{
  "n_layer": 10,
  "head_dim": 64,
  "d_mlp": 4224,
  "positions": "learned",
  "optimizer": "adamw",
  "lr": 0.000356,
  "lr_mult_o": 1.36,
  "beta2": 0.95,
  "doc_mask": false,
  "train_tokens": 1210000000
}
Each number is 200 + 30 x the weight over its row's rms, rounded and kept within 0 to 999. Layers, rows and columns count from 0. The size before them is the row's rms in percent of the matrix's.

# layer 6 attention output, 704x704, rms 0.0257, rows 384-492, columns 448-511
111,250,159,229,143,247,174,226,192,205,214,162,204,182,198,199,264,196,177,210,212,213,234,196,206,203,160,160,165,168,229,244,254,143,222,212,222,231,258,194,236,247,230,194,232,166,225,220,173,205,238,162,203,177,220,197,191,227,168,149,188,198,230,215,219
090,160,185,192,194,226,204,207,226,173,161,235,168,190,214,160,202,166,177,227,170,161,212,188,169,202,230,195,187,213,170,184,256,229,202,212,196,201,214,167,182,234,190,231,141,189,184,205,184,217,209,151,214,232,243,224,215,198,218,195,192,235,185,175,225
095,173,164,224,196,173,213,222,197,220,174,220,171,194,247,254,202,186,210,183,179,175,226,220,160,179,220,213,193,207,204,195,248,169,204,187,200,201,172,190,139,172,209,223,161,228,168,202,186,228,157,140,201,201,202,223,192,195,182,180,150,203,225,179,165
091,202,215,184,192,215,202,182,239,217,224,180,201,217,197,215,214,199,241,175,224,224,165,173,160,175,227,179,179,235,225,244,209,184,193,191,183,144,233,218,180,208,237,248,189,179,177,216,196,222,186,251,204,186,236,251,201,218,222,235,188,209,175,230,155
095,228,199,147,232,162,153,193,241,132,230,248,181,183,233,262,177,213,209,183,181,211,200,180,189,269,234,205,130,184,214,200,257,254,202,272,210,228,156,213,208,169,241,220,211,254,129,189,242,163,122,201,146,197,170,196,188,219,265,198,170,182,224,234,204
102,208,182,181,179,193,177,185,201,245,206,147,204,162,220,197,195,214,228,201,214,229,181,230,186,211,272,189,214,213,196,155,195,232,224,180,190,236,193,209,195,165,235,216,175,159,210,227,205,236,205,201,168,149,248,219,210,197,255,164,182,184,174,208,168
101,144,159,232,211,186,214,221,175,186,188,206,198,215,216,205,166,219,176,211,204,189,195,194,224,199,218,192,146,217,197,190,165,249,200,215,229,176,216,174,187,229,173,216,195,197,219,136,198,204,208,183,192,194,210,203,164,224,152,164,218,203,194,198,196
101,224,208,180,226,211,217,195,201,236,190,165,163,208,180,210,170,204,161,195,191,183,204,193,202,203,236,224,184,187,178,191,204,212,210,211,213,229,232,205,215,226,226,133,222,191,210,210,213,203,147,231,183,230,148,254,180,200,220,187,166,189,175,196,176
118,231,224,192,187,204,239,208,237,197,163,231,212,205,148,257,220,198,206,205,205,192,220,212,229,230,216,210,165,201,173,253,169,215,202,201,225,180,208,183,252,210,163,227,179,184,208,222,252,175,179,202,222,202,172,152,240,171,210,211,160,164,187,192,231
100,199,187,186,175,176,197,213,195,220,203,152,157,185,218,172,188,250,145,243,192,182,216,231,220,173,245,216,165,241,219,221,179,184,243,190,208,126,222,212,180,210,227,170,193,178,198,195,210,235,225,196,225,199,209,162,194,157,191,218,180,227,218,197,262
092,165,223,232,173,233,185,166,224,235,232,142,219,182,202,221,181,232,212,162,216,174,205,242,193,218,221,214,199,208,178,211,207,176,220,217,205,165,242,212,217,236,220,177,218,171,199,169,186,207,238,207,222,155,250,213,251,186,217,223,223,193,179,177,167
095,187,187,187,242,189,172,245,209,192,232,216,202,171,223,230,245,209,200,189,201,186,179,203,161,196,152,263,224,202,182,163,212,200,203,200,209,195,199,196,141,258,191,200,188,165,240,186,178,181,156,219,136,255,164,222,177,200,182,214,208,194,165,186,160
112,170,235,166,244,164,227,192,176,243,224,177,180,186,195,185,243,151,208,222,241,185,169,215,171,190,215,161,182,240,198,191,220,178,195,186,228,222,248,206,235,187,191,225,172,185,193,198,196,204,107,257,187,210,171,216,233,190,186,252,197,162,193,177,197
095,192,160,231,231,163,178,184,205,210,231,168,235,206,223,211,202,204,231,221,183,217,197,186,190,219,219,188,231,169,238,168,203,220,203,228,202,166,225,194,191,173,203,216,205,213,215,194,190,175,219,209,200,201,201,206,250,154,154,203,195,231,228,236,190
093,167,183,220,202,208,207,208,158,253,249,188,218,190,207,212,203,243,165,188,252,182,234,203,226,199,205,206,209,285,194,164,201,182,181,154,244,211,245,175,223,164,244,192,197,172,201,155,199,226,236,251,226,248,193,202,181,177,215,198,218,192,222,189,165
102,205,191,216,216,177,209,184,148,231,191,174,231,221,182,199,194,229,224,225,193,219,234,134,136,198,197,156,170,225,197,194,220,181,176,176,198,194,228,187,220,182,203,148,192,208,206,187,205,223,165,217,172,214,191,226,195,190,206,220,194,184,209,143,214
091,132,202,195,197,175,194,221,239,204,226,247,186,228,204,233,181,191,238,162,235,167,180,198,172,206,204,207,235,160,195,240,190,224,124,155,199,193,192,246,204,205,206,205,206,213,234,216,211,214,194,223,195,200,226,188,210,198,220,197,178,212,215,175,235
089,213,228,163,147,217,195,155,196,126,196,207,187,152,204,264,187,223,199,187,173,234,245,155,239,192,138,187,174,200,187,161,218,209,188,217,181,231,171,208,174,271,178,169,199,227,182,173,272,142,226,196,177,223,242,211,155,185,206,220,188,139,228,222,228
100,195,194,204,164,166,243,213,199,223,229,210,206,156,217,247,205,223,170,230,202,201,190,178,200,184,246,228,156,219,211,181,257,170,184,189,191,196,211,244,211,209,233,200,161,217,174,222,214,225,205,217,168,211,207,224,210,218,223,186,156,183,207,238,203
100,218,182,213,196,220,208,127,195,178,241,141,234,269,166,178,153,221,171,223,171,155,157,196,188,227,204,201,181,181,183,200,230,207,197,193,214,184,183,169,159,199,165,237,216,182,176,156,248,225,219,203,178,146,224,239,170,168,240,179,207,203,156,202,153
090,272,194,181,197,209,133,201,203,193,212,166,210,200,234,232,224,223,188,166,207,208,166,203,255,224,180,164,139,192,150,186,238,218,118,192,173,197,197,185,204,200,189,178,242,189,225,177,211,192,199,211,178,184,233,191,177,211,192,195,210,199,182,209,181
102,204,255,191,210,130,172,232,211,142,189,223,150,214,223,166,187,234,228,192,234,164,236,94,188,204,193,192,216,218,198,199,139,213,244,185,213,234,193,195,187,190,171,194,187,263,237,183,197,174,222,265,209,242,176,185,229,233,181,197,141,217,250,254,218
089,186,192,176,169,216,200,182,231,175,233,203,218,189,195,186,172,179,192,232,152,191,217,183,156,194,176,211,210,209,179,162,205,204,213,205,187,238,223,167,182,212,167,220,174,204,229,227,210,170,202,249,194,213,174,156,225,198,223,184,203,199,198,170,193
097,184,179,185,186,198,201,199,233,158,186,223,209,176,178,193,199,149,189,218,151,175,187,191,218,187,190,227,218,212,245,192,201,234,201,241,163,190,130,190,159,212,177,223,204,153,204,161,218,177,202,206,181,180,156,227,169,178,230,242,226,207,203,150,185
107,201,174,227,169,196,163,188,219,220,214,180,206,235,151,183,189,196,196,206,191,151,192,178,218,213,260,238,214,207,220,199,162,203,244,192,196,173,226,237,212,222,202,213,154,196,192,157,195,183,215,194,174,168,217,150,211,214,229,237,221,225,221,217,169
099,216,171,177,236,209,225,165,171,162,210,213,223,188,208,173,169,170,185,221,229,175,177,241,192,222,208,178,190,208,196,183,217,217,226,165,160,162,178,234,232,225,162,161,240,210,191,176,236,240,227,221,188,192,209,252,168,230,238,225,147,181,181,199,199
093,202,215,177,163,168,191,233,229,206,211,258,183,226,190,201,185,175,147,211,226,202,152,144,176,174,224,183,204,247,223,223,183,253,184,187,191,243,163,212,193,219,210,157,186,175,223,214,151,212,177,196,243,235,191,204,196,197,192,198,196,223,196,214,196
094,216,200,187,198,204,202,185,196,208,180,190,236,160,179,179,253,189,184,202,154,202,183,196,205,183,187,233,198,191,191,240,191,199,227,186,194,213,162,201,230,177,166,205,163,180,201,201,182,210,220,260,211,191,205,190,221,160,202,204,212,212,252,221,150
092,162,161,156,175,226,194,198,194,153,158,230,182,215,278,254,186,180,269,184,187,162,199,155,198,180,198,200,222,206,223,184,185,234,212,163,240,251,191,208,167,179,187,281,147,212,199,192,222,196,182,203,182,224,164,188,209,228,164,204,159,223,206,196,237
094,220,153,229,171,221,184,177,213,216,242,256,130,178,178,212,179,147,188,233,203,231,241,174,182,234,169,215,190,188,140,205,184,214,144,165,178,233,249,191,234,205,189,210,172,194,215,219,112,214,209,199,211,211,184,183,216,189,173,225,192,213,246,194,204
096,247,232,163,194,192,189,203,168,197,193,185,179,184,178,189,213,226,199,228,210,198,225,222,197,193,177,228,210,155,198,175,176,189,237,215,185,202,235,182,246,188,180,166,227,246,221,215,236,179,199,200,238,217,178,202,227,225,128,214,158,230,232,172,227
096,221,175,235,231,221,227,213,202,208,179,169,211,234,189,214,205,180,189,172,192,225,173,223,160,182,245,225,204,228,194,189,242,229,263,223,145,150,237,200,203,201,208,214,213,176,196,217,231,170,201,166,189,170,216,211,194,207,191,147,196,198,245,199,181
098,209,216,202,209,178,217,226,232,186,190,206,223,220,230,222,209,210,201,202,171,225,182,210,189,188,225,179,210,179,168,184,191,179,147,211,198,190,201,213,201,230,198,156,222,221,211,194,182,160,244,149,199,164,197,192,207,180,154,174,203,198,201,233,196
093,196,186,190,208,189,201,212,201,190,218,202,238,195,250,205,173,198,221,200,176,229,197,200,159,170,210,220,195,165,235,180,242,217,191,190,173,157,197,198,221,132,213,211,242,232,195,193,189,207,204,197,180,238,204,199,166,216,157,239,161,232,207,231,192
104,203,190,214,239,189,175,214,151,174,191,176,223,205,195,162,225,215,198,203,201,178,207,190,161,179,181,213,187,202,226,152,275,167,256,246,211,163,179,211,167,195,191,177,206,210,159,145,168,171,138,207,220,192,163,209,198,200,202,187,210,186,215,183,215
093,215,221,159,196,232,183,211,228,221,162,188,178,171,205,141,169,157,193,206,160,171,176,183,217,102,181,201,199,177,212,219,111,264,207,144,226,210,210,200,239,203,163,187,210,244,205,195,195,179,168,219,211,187,208,169,276,172,159,136,162,167,204,202,191
097,169,202,230,238,199,193,210,192,198,215,132,193,190,186,165,200,195,181,248,190,177,194,135,194,226,214,230,215,145,166,213,189,189,164,178,186,178,186,192,189,213,171,227,200,200,178,203,210,156,173,220,164,208,191,218,205,161,215,222,244,240,209,233,160
092,254,210,146,203,183,218,203,197,214,206,195,169,183,186,201,212,196,207,170,229,196,194,218,201,183,186,251,204,168,230,220,188,205,208,189,208,222,171,195,247,208,200,225,237,157,217,157,241,215,185,182,197,155,250,192,249,228,237,197,185,195,153,169,232
101,219,188,170,189,207,222,244,206,196,190,191,208,256,227,165,194,179,230,167,203,205,190,219,195,178,202,196,214,195,141,191,209,198,151,188,200,191,147,181,172,177,216,172,182,184,162,215,196,188,198,181,231,222,208,167,175,163,197,167,184,222,217,205,220
095,175,202,191,189,218,180,186,193,214,220,192,215,201,186,204,173,82,183,232,190,200,225,262,222,213,253,263,210,179,149,178,159,215,159,164,192,204,139,166,169,182,201,220,205,194,172,265,195,182,241,187,226,168,163,212,170,161,182,187,166,189,204,271,140
091,171,195,244,194,228,205,188,224,194,228,156,201,199,213,164,187,235,267,172,173,199,217,241,188,194,226,226,202,183,206,141,229,165,239,212,177,241,188,199,181,208,210,196,163,168,192,191,197,230,200,190,147,182,203,157,191,190,188,197,217,167,223,184,218
166,225,201,171,215,200,158,193,206,216,211,219,165,230,198,232,164,198,218,173,196,166,226,194,199,210,160,215,243,161,221,215,199,206,197,183,176,167,203,165,217,170,197,236,179,179,217,208,170,191,158,212,207,182,223,163,185,205,209,190,217,221,253,183,225
155,196,222,199,193,229,236,155,126,187,207,259,196,181,198,259,176,210,218,216,195,177,246,161,225,213,209,164,156,178,167,194,191,184,212,159,237,166,247,212,206,194,183,245,192,188,228,182,264,152,240,229,176,238,166,228,211,173,187,225,186,180,206,213,210
100,185,239,206,140,190,213,189,179,216,285,196,172,186,218,213,233,249,127,208,213,186,200,244,244,214,233,265,214,219,187,229,186,245,202,224,215,231,220,190,201,211,205,193,202,188,214,248,199,193,238,173,234,212,239,169,185,200,209,212,201,225,186,208,193
112,247,205,231,205,194,191,191,206,167,204,190,226,182,214,217,244,224,176,182,234,192,232,192,199,199,191,206,203,180,211,175,222,226,218,203,155,196,204,231,200,213,203,163,208,187,206,198,187,199,185,155,200,230,217,225,228,165,173,209,225,165,260,230,174
097,191,248,204,250,163,159,199,168,210,222,226,234,146,196,176,192,218,229,183,194,184,264,156,196,166,206,205,215,235,197,274,151,178,204,212,201,214,239,187,212,178,197,205,224,213,211,155,180,242,195,271,221,274,189,169,174,201,160,224,267,220,159,207,198
095,204,179,203,184,210,142,209,142,199,195,197,206,154,241,206,224,168,227,174,217,224,202,194,175,183,205,226,177,266,188,204,213,212,226,228,213,217,203,245,176,209,186,207,179,245,187,208,184,184,183,193,179,152,195,245,206,277,233,214,196,212,236,197,183
095,214,216,170,206,195,189,199,215,176,205,207,142,177,199,182,155,176,141,188,231,240,186,189,185,199,198,237,193,187,235,171,188,213,197,158,224,227,168,222,185,158,169,235,210,207,231,221,188,248,207,186,192,218,248,187,254,216,208,182,194,200,158,135,194
106,205,197,191,157,233,221,216,208,231,229,165,208,209,197,154,237,230,216,230,141,208,163,203,182,164,203,195,177,187,143,220,222,189,186,209,199,223,217,179,222,218,232,181,198,193,196,177,161,204,185,228,212,202,206,213,208,184,217,203,225,150,205,210,193
095,222,212,258,187,250,164,216,209,231,222,174,234,217,169,224,193,214,162,171,207,228,243,174,190,229,235,216,167,194,234,207,186,203,237,270,176,226,197,198,210,194,172,164,210,234,153,163,238,181,211,217,202,182,236,193,176,234,224,135,198,245,168,228,158
098,198,215,194,165,205,226,202,245,214,215,210,139,185,226,199,211,208,242,197,201,169,235,220,197,224,193,204,218,202,209,215,214,200,185,220,200,191,163,230,240,216,192,189,236,186,197,209,196,188,203,176,233,172,179,175,240,220,167,220,188,240,164,174,217
097,186,243,236,196,200,205,158,209,231,149,189,169,173,231,216,191,262,193,220,192,159,217,213,219,196,218,205,235,201,190,218,222,233,187,196,200,198,197,256,232,169,206,198,215,178,238,150,221,188,173,222,156,205,253,228,224,216,200,204,167,205,181,238,185
088,223,162,184,186,209,146,182,189,177,221,204,156,183,225,216,181,182,177,195,183,199,196,197,190,245,269,232,226,220,219,165,211,207,185,203,198,248,196,218,235,216,191,182,237,137,173,227,201,198,201,228,172,184,210,202,187,201,252,198,205,169,226,209,190
102,235,175,242,200,245,213,225,222,211,200,190,221,227,242,179,217,248,183,188,232,243,193,243,209,175,194,205,206,185,195,209,185,170,224,203,166,172,191,171,260,153,225,154,238,195,214,182,203,176,205,181,268,210,235,192,192,231,127,167,179,206,214,188,186
108,216,253,155,189,160,226,150,190,231,172,247,159,216,206,201,185,218,192,219,171,184,213,167,165,189,185,194,160,216,175,276,179,182,192,178,146,211,203,172,220,200,194,231,193,179,227,239,196,208,182,174,206,256,190,220,229,244,196,247,182,242,157,149,257
091,160,279,202,217,195,177,136,202,212,179,197,224,208,250,234,185,212,209,181,194,192,165,204,226,185,185,160,182,196,169,217,178,187,294,241,193,183,231,226,167,217,196,199,188,180,187,177,189,237,198,254,207,194,216,206,211,155,212,182,177,216,194,194,168
093,251,193,145,192,197,187,220,237,160,240,190,241,180,211,192,211,204,223,222,212,199,189,261,219,186,215,173,167,250,215,172,192,186,215,213,125,166,207,181,232,230,213,199,199,179,199,209,194,207,195,173,197,175,165,227,158,189,239,221,217,225,244,220,172
105,190,207,213,204,216,210,205,233,185,212,178,263,174,192,172,212,227,166,193,177,225,184,233,182,197,209,178,207,192,167,200,220,198,194,235,162,195,164,239,203,197,207,189,217,180,210,225,186,215,202,203,189,199,222,222,211,172,199,190,229,234,149,227,167
098,197,178,227,157,171,202,266,229,252,217,185,188,195,184,158,142,177,175,200,212,230,179,214,173,211,178,220,173,228,241,146,174,205,224,206,155,189,174,227,205,173,216,203,239,180,217,199,154,218,232,211,270,181,226,217,159,271,180,203,205,198,203,178,183
098,224,183,183,257,252,226,201,221,216,101,195,249,268,205,191,227,180,229,241,199,194,201,162,152,129,165,232,204,178,221,210,154,188,208,201,214,161,135,171,265,211,245,186,170,185,235,169,189,180,163,180,188,263,183,222,239,210,163,171,183,195,203,191,204
092,250,197,224,185,199,208,225,165,205,240,198,233,189,162,244,252,231,193,180,228,166,232,216,223,247,179,178,154,168,228,180,232,184,208,194,217,213,169,210,230,169,189,181,166,216,188,198,198,139,127,188,216,175,188,134,202,222,214,237,194,155,201,181,178
086,210,205,178,221,165,227,194,175,205,162,243,203,254,198,201,191,208,206,211,213,161,182,249,221,210,226,158,200,187,167,208,188,229,201,245,240,162,193,149,207,198,197,176,212,196,183,222,193,206,230,195,236,211,228,241,204,200,159,236,122,219,218,199,209
097,198,223,200,257,233,241,199,195,194,177,232,207,193,202,213,230,218,168,149,203,191,201,193,235,194,181,203,213,149,216,180,222,198,154,191,152,160,196,212,225,215,168,167,171,210,207,172,187,218,199,224,181,238,171,229,215,187,214,200,175,214,230,221,213
091,234,156,225,263,187,201,204,182,200,158,213,221,245,254,204,166,207,211,201,173,190,196,199,186,168,178,182,217,177,157,206,184,205,243,203,194,172,176,178,200,227,190,185,199,200,273,162,181,214,202,277,237,197,222,221,192,226,214,206,185,257,158,183,179
091,197,223,218,173,163,171,191,145,167,195,188,174,201,175,190,188,234,205,242,184,181,255,188,153,248,270,234,175,241,163,166,180,217,206,179,211,209,210,147,166,237,214,223,217,194,221,187,205,236,204,254,220,178,189,200,207,200,211,207,184,235,175,161,210
105,213,201,177,199,214,123,211,199,244,188,165,195,184,178,189,170,187,242,148,182,188,181,211,202,174,183,202,218,189,254,180,173,191,222,224,192,168,156,200,222,222,152,167,216,180,183,259,195,185,190,226,211,171,185,190,232,156,220,200,211,209,218,194,235
115,160,177,201,198,180,220,193,221,179,208,158,236,191,203,213,245,170,174,270,181,218,152,193,205,176,241,202,215,240,183,233,191,192,177,232,225,204,185,209,171,225,221,184,186,202,202,252,204,225,203,164,197,196,188,272,235,187,191,224,225,260,196,247,168
101,192,178,166,231,186,165,182,193,207,212,133,196,173,169,220,184,199,267,263,198,225,199,199,256,186,240,191,177,188,188,191,251,183,187,242,190,183,162,147,203,184,208,203,209,212,208,203,211,178,145,205,162,150,236,182,199,202,246,204,202,172,202,196,182
096,191,214,156,214,223,161,202,190,184,193,186,215,184,192,206,231,182,226,264,182,227,162,198,211,235,205,185,197,242,195,174,242,180,184,200,211,178,192,259,208,193,183,216,259,253,180,218,209,205,189,176,153,179,148,221,212,206,222,203,235,235,212,243,194
101,215,237,151,171,196,178,158,193,185,198,219,213,222,227,210,129,205,217,213,245,229,191,210,223,214,149,215,150,186,191,220,179,188,227,201,141,223,185,175,239,220,206,260,179,204,185,199,187,234,210,211,224,247,215,212,203,175,244,215,210,183,169,155,232
095,165,170,188,202,200,238,233,199,231,212,209,191,186,226,199,168,153,230,212,196,168,209,178,184,166,211,175,230,179,192,217,188,201,187,181,199,211,175,248,243,187,228,156,231,215,210,183,199,218,222,244,274,189,204,203,218,180,170,195,214,194,195,193,185
102,165,203,206,186,199,187,173,199,224,222,195,153,199,208,190,204,197,169,220,135,198,159,166,199,223,166,225,210,170,208,189,205,199,206,212,194,205,193,150,182,206,178,210,195,230,155,206,206,236,197,215,186,229,168,209,172,225,189,174,172,223,201,168,197
096,182,236,219,178,185,202,202,229,193,162,201,224,179,213,235,169,207,212,207,204,215,199,181,220,233,203,222,181,251,177,229,169,188,169,192,173,194,184,208,194,186,208,245,174,197,242,241,193,226,251,250,166,198,196,220,176,179,192,221,215,153,168,213,205
091,187,246,228,231,209,200,203,193,191,169,179,141,238,184,169,181,185,174,179,224,183,215,192,198,191,223,206,239,165,227,224,196,195,201,174,148,212,233,235,194,186,177,225,150,208,222,220,189,213,180,195,181,201,219,200,224,210,207,192,190,209,201,203,215
104,202,156,128,220,235,159,180,201,205,191,189,209,220,166,218,143,191,202,202,243,173,187,276,181,211,191,181,190,126,181,133,192,231,215,211,197,164,207,200,195,173,194,205,195,204,211,199,278,145,223,209,219,171,239,194,171,147,194,175,191,160,220,233,194
098,172,208,183,238,176,218,174,268,181,208,182,196,132,163,189,246,140,224,132,184,182,192,235,176,196,185,160,208,214,214,225,192,231,213,232,185,184,253,252,188,198,225,228,239,215,217,183,250,207,195,124,184,198,261,244,202,185,197,191,205,194,154,168,167
101,205,231,132,219,170,228,178,193,185,194,201,166,253,208,174,274,165,186,172,197,173,205,181,218,169,210,206,203,139,215,174,205,164,195,228,159,187,197,185,159,224,205,172,229,198,245,165,211,189,189,190,189,167,201,213,197,215,223,142,216,225,191,216,222
105,233,196,230,183,240,215,221,210,232,228,159,231,236,164,238,221,187,197,193,188,275,212,223,260,202,235,175,205,217,198,212,213,190,233,273,228,248,188,183,176,169,217,227,185,185,191,231,200,217,212,174,278,161,203,193,131,191,200,146,226,174,201,208,141
096,237,202,244,219,220,148,219,184,197,192,193,200,231,199,211,242,224,165,179,220,256,181,237,234,165,195,210,191,168,185,168,238,171,191,215,221,184,216,183,173,190,227,157,188,204,215,181,194,186,194,192,204,180,238,232,152,187,224,182,221,186,213,223,193
085,226,192,180,170,183,192,188,148,211,219,239,203,156,191,169,231,215,230,183,127,177,183,225,198,260,206,170,176,199,227,207,193,204,253,225,196,282,233,191,204,212,151,181,161,240,210,227,179,142,198,208,234,191,191,181,236,201,175,184,229,214,133,229,200
098,193,215,177,262,143,257,207,180,223,160,266,165,251,251,170,201,200,222,177,262,224,178,176,201,179,223,182,197,222,233,191,158,235,235,129,156,191,250,216,215,227,192,148,194,169,224,200,198,165,178,209,201,208,211,191,211,227,150,230,143,221,183,215,255
100,218,232,198,191,214,138,183,201,213,173,205,188,205,198,200,174,207,160,190,212,212,190,168,213,194,239,205,197,223,185,233,219,213,213,214,219,234,209,239,161,167,136,207,194,188,172,171,152,259,202,218,167,177,167,211,190,232,243,219,214,202,227,188,182
093,205,236,248,231,255,219,212,201,200,236,127,218,235,222,193,219,161,224,205,234,203,159,198,244,225,241,184,188,197,206,205,200,207,142,218,182,203,209,169,211,169,155,171,209,158,196,178,224,212,140,220,173,180,246,203,198,181,229,190,247,182,214,214,141
100,245,153,197,138,206,154,193,190,192,225,221,194,207,229,192,209,192,175,174,220,211,155,229,239,218,216,203,211,166,204,204,213,192,196,226,207,233,126,181,188,180,277,186,252,210,128,161,211,218,250,232,194,227,192,183,162,212,252,175,155,193,182,200,214
095,217,228,191,209,241,233,193,184,171,169,184,208,215,208,175,233,193,241,209,230,170,236,227,183,154,182,168,166,169,193,252,186,209,201,208,218,177,220,195,264,215,197,162,209,180,223,145,202,144,223,205,209,202,159,185,211,177,193,221,175,204,171,206,241
095,124,226,141,210,178,182,191,198,202,201,157,214,184,170,170,198,208,213,221,252,177,215,204,191,213,202,250,229,222,204,209,172,173,196,225,214,157,229,236,168,239,187,186,183,212,223,218,216,175,186,213,161,166,190,222,180,192,226,207,212,222,176,243,179
095,208,173,179,174,227,222,203,153,210,204,211,175,194,240,256,175,193,196,171,181,137,188,199,190,224,217,176,224,211,212,193,245,215,225,183,175,227,215,212,157,161,229,213,203,196,228,189,217,216,194,177,243,212,170,199,185,206,240,215,231,195,173,155,178
097,176,179,204,204,200,219,186,170,184,192,206,188,217,248,188,260,197,265,244,220,172,155,203,212,210,178,221,128,186,185,224,208,185,203,196,225,157,191,209,209,183,210,227,227,250,172,140,230,228,198,263,177,204,185,213,151,208,214,199,180,224,225,173,206
100,186,207,208,170,210,249,192,201,230,189,210,229,183,206,163,186,224,188,199,167,183,218,192,212,249,200,216,191,179,187,183,223,192,195,171,186,206,176,209,225,188,183,194,155,230,201,175,192,218,195,210,212,231,134,207,201,169,178,214,240,217,260,201,210
097,231,188,234,185,225,217,226,176,196,175,223,186,253,235,189,171,195,157,175,202,184,230,176,199,188,155,233,174,147,201,169,179,167,229,193,218,235,163,148,206,163,205,185,179,195,212,210,182,196,176,271,202,202,182,157,209,192,189,157,142,181,220,226,217
097,191,173,212,199,159,167,193,198,190,224,180,202,171,241,237,183,208,182,190,151,190,229,174,234,253,182,249,228,213,139,216,198,174,175,201,197,191,213,220,211,205,174,182,204,219,200,192,206,202,217,261,183,198,215,193,200,220,195,206,213,224,217,217,204
100,204,177,218,211,249,175,178,212,204,226,247,206,235,192,160,210,242,217,229,169,174,235,177,193,230,150,225,192,188,176,206,248,162,172,201,214,158,250,220,148,183,192,256,219,229,207,200,184,227,190,157,211,179,204,175,189,163,148,152,234,225,222,254,230
092,244,217,176,161,127,188,260,166,205,210,190,186,208,205,209,176,218,193,185,224,200,161,143,245,181,231,219,188,205,220,223,173,196,200,150,224,162,198,219,211,197,175,156,196,179,251,193,197,218,191,218,214,231,170,204,238,236,217,181,189,219,180,205,241
098,176,202,213,196,226,239,178,209,204,215,209,167,148,187,175,191,245,283,220,191,197,246,165,195,175,214,220,177,172,151,197,221,205,210,216,154,158,191,205,252,209,188,219,208,246,167,184,147,184,219,199,200,200,218,206,223,180,212,227,153,200,195,198,211
096,188,256,182,250,250,259,176,169,187,166,148,206,176,208,196,250,187,182,210,204,223,172,209,224,176,204,216,257,205,224,216,200,188,195,189,239,252,151,204,193,218,236,205,169,214,286,191,221,220,209,161,216,210,174,242,214,169,182,235,182,210,164,196,193
104,245,191,212,163,204,170,194,165,203,210,241,227,193,179,200,216,229,239,196,212,182,190,199,181,201,214,244,171,191,221,208,223,243,189,237,246,223,147,181,169,185,224,186,220,189,119,214,195,178,212,184,212,222,184,192,191,240,185,203,177,150,228,168,161
099,207,239,251,221,211,158,199,229,156,232,224,215,217,227,170,226,216,207,234,171,176,180,201,200,178,202,210,192,214,206,214,169,212,162,213,236,268,190,185,159,248,201,203,154,222,224,197,171,188,238,169,193,216,188,198,227,233,182,210,207,256,184,214,188
094,240,198,221,253,214,240,226,218,242,213,231,196,264,199,222,222,174,220,219,195,250,208,219,249,173,199,233,186,200,123,209,224,230,192,217,180,171,219,189,223,204,241,198,180,137,206,180,248,197,215,206,227,234,205,187,198,198,219,255,216,200,183,178,192
096,248,182,217,191,227,187,173,250,211,184,222,218,218,245,208,177,216,220,203,188,240,228,233,217,195,192,229,180,183,207,188,185,210,174,210,202,208,225,216,213,211,219,107,155,186,185,228,205,173,198,179,199,183,206,189,191,224,163,207,232,193,176,200,155
169,178,218,192,192,171,200,214,222,210,208,156,160,213,231,185,180,192,172,193,193,190,156,256,167,224,207,220,225,229,205,162,208,243,196,215,185,206,191,169,159,210,186,186,192,212,146,225,155,222,206,222,206,171,196,166,153,258,206,205,185,207,193,169,173
096,178,160,192,184,208,176,188,268,186,168,204,193,187,191,201,225,239,177,165,170,178,221,172,223,223,197,214,185,181,234,174,200,207,192,246,204,167,193,127,257,234,195,187,236,219,204,225,133,159,165,153,181,215,247,206,180,228,135,199,176,185,198,197,242
106,207,230,248,207,211,185,206,201,190,196,191,215,239,182,187,233,186,234,236,227,256,221,196,163,221,186,202,234,255,150,227,186,159,197,224,172,182,228,235,227,251,230,209,175,173,245,209,165,185,196,182,208,157,182,198,179,175,220,225,230,135,198,230,214
102,196,179,166,199,211,239,229,186,213,205,181,229,204,182,238,158,187,179,196,256,217,182,171,179,209,200,186,207,217,176,224,216,189,140,203,151,187,188,196,224,176,186,212,212,179,219,187,258,241,207,182,186,197,210,193,209,220,236,213,195,188,192,186,203
102,215,208,190,202,261,187,207,210,159,162,240,189,146,211,189,187,223,257,222,196,213,175,189,178,169,191,208,244,164,222,231,164,135,163,199,183,239,191,233,221,200,208,174,171,251,232,194,181,199,213,180,179,230,170,203,234,162,185,187,220,161,218,209,206
101,158,209,252,128,221,219,188,177,192,135,239,174,198,219,161,205,227,215,147,168,222,185,185,169,172,225,224,219,252,199,183,199,188,180,252,197,248,209,205,184,203,155,177,221,220,180,208,203,215,209,164,214,181,218,193,162,234,162,167,175,234,211,211,235
092,223,211,189,208,224,164,217,187,171,211,206,193,197,185,189,205,175,189,179,183,228,168,167,223,194,186,230,232,210,194,199,197,199,178,180,209,198,215,191,239,214,153,230,207,178,189,243,261,242,229,198,218,161,160,225,208,173,160,214,173,190,204,227,209
102,213,179,241,160,223,199,191,240,207,219,221,191,224,188,205,219,209,194,170,172,211,187,212,221,190,198,186,173,205,188,210,214,156,257,237,171,159,226,222,164,226,223,219,209,238,158,199,198,214,194,201,223,196,241,138,169,225,205,189,200,157,174,201,235
113,183,199,175,221,197,189,242,197,188,229,193,189,200,206,190,213,201,232,206,230,215,208,195,237,179,198,191,211,199,206,194,213,213,222,239,220,216,211,212,189,214,222,195,167,195,232,212,186,191,164,202,192,181,184,203,190,222,179,172,197,141,205,231,173
101,207,215,217,226,198,227,228,202,179,201,280,195,191,203,212,157,169,184,205,217,190,244,222,198,207,186,165,155,206,105,198,213,177,157,164,212,193,230,176,257,159,169,205,170,244,164,242,166,210,206,214,186,212,205,172,197,259,207,184,181,140,207,196,219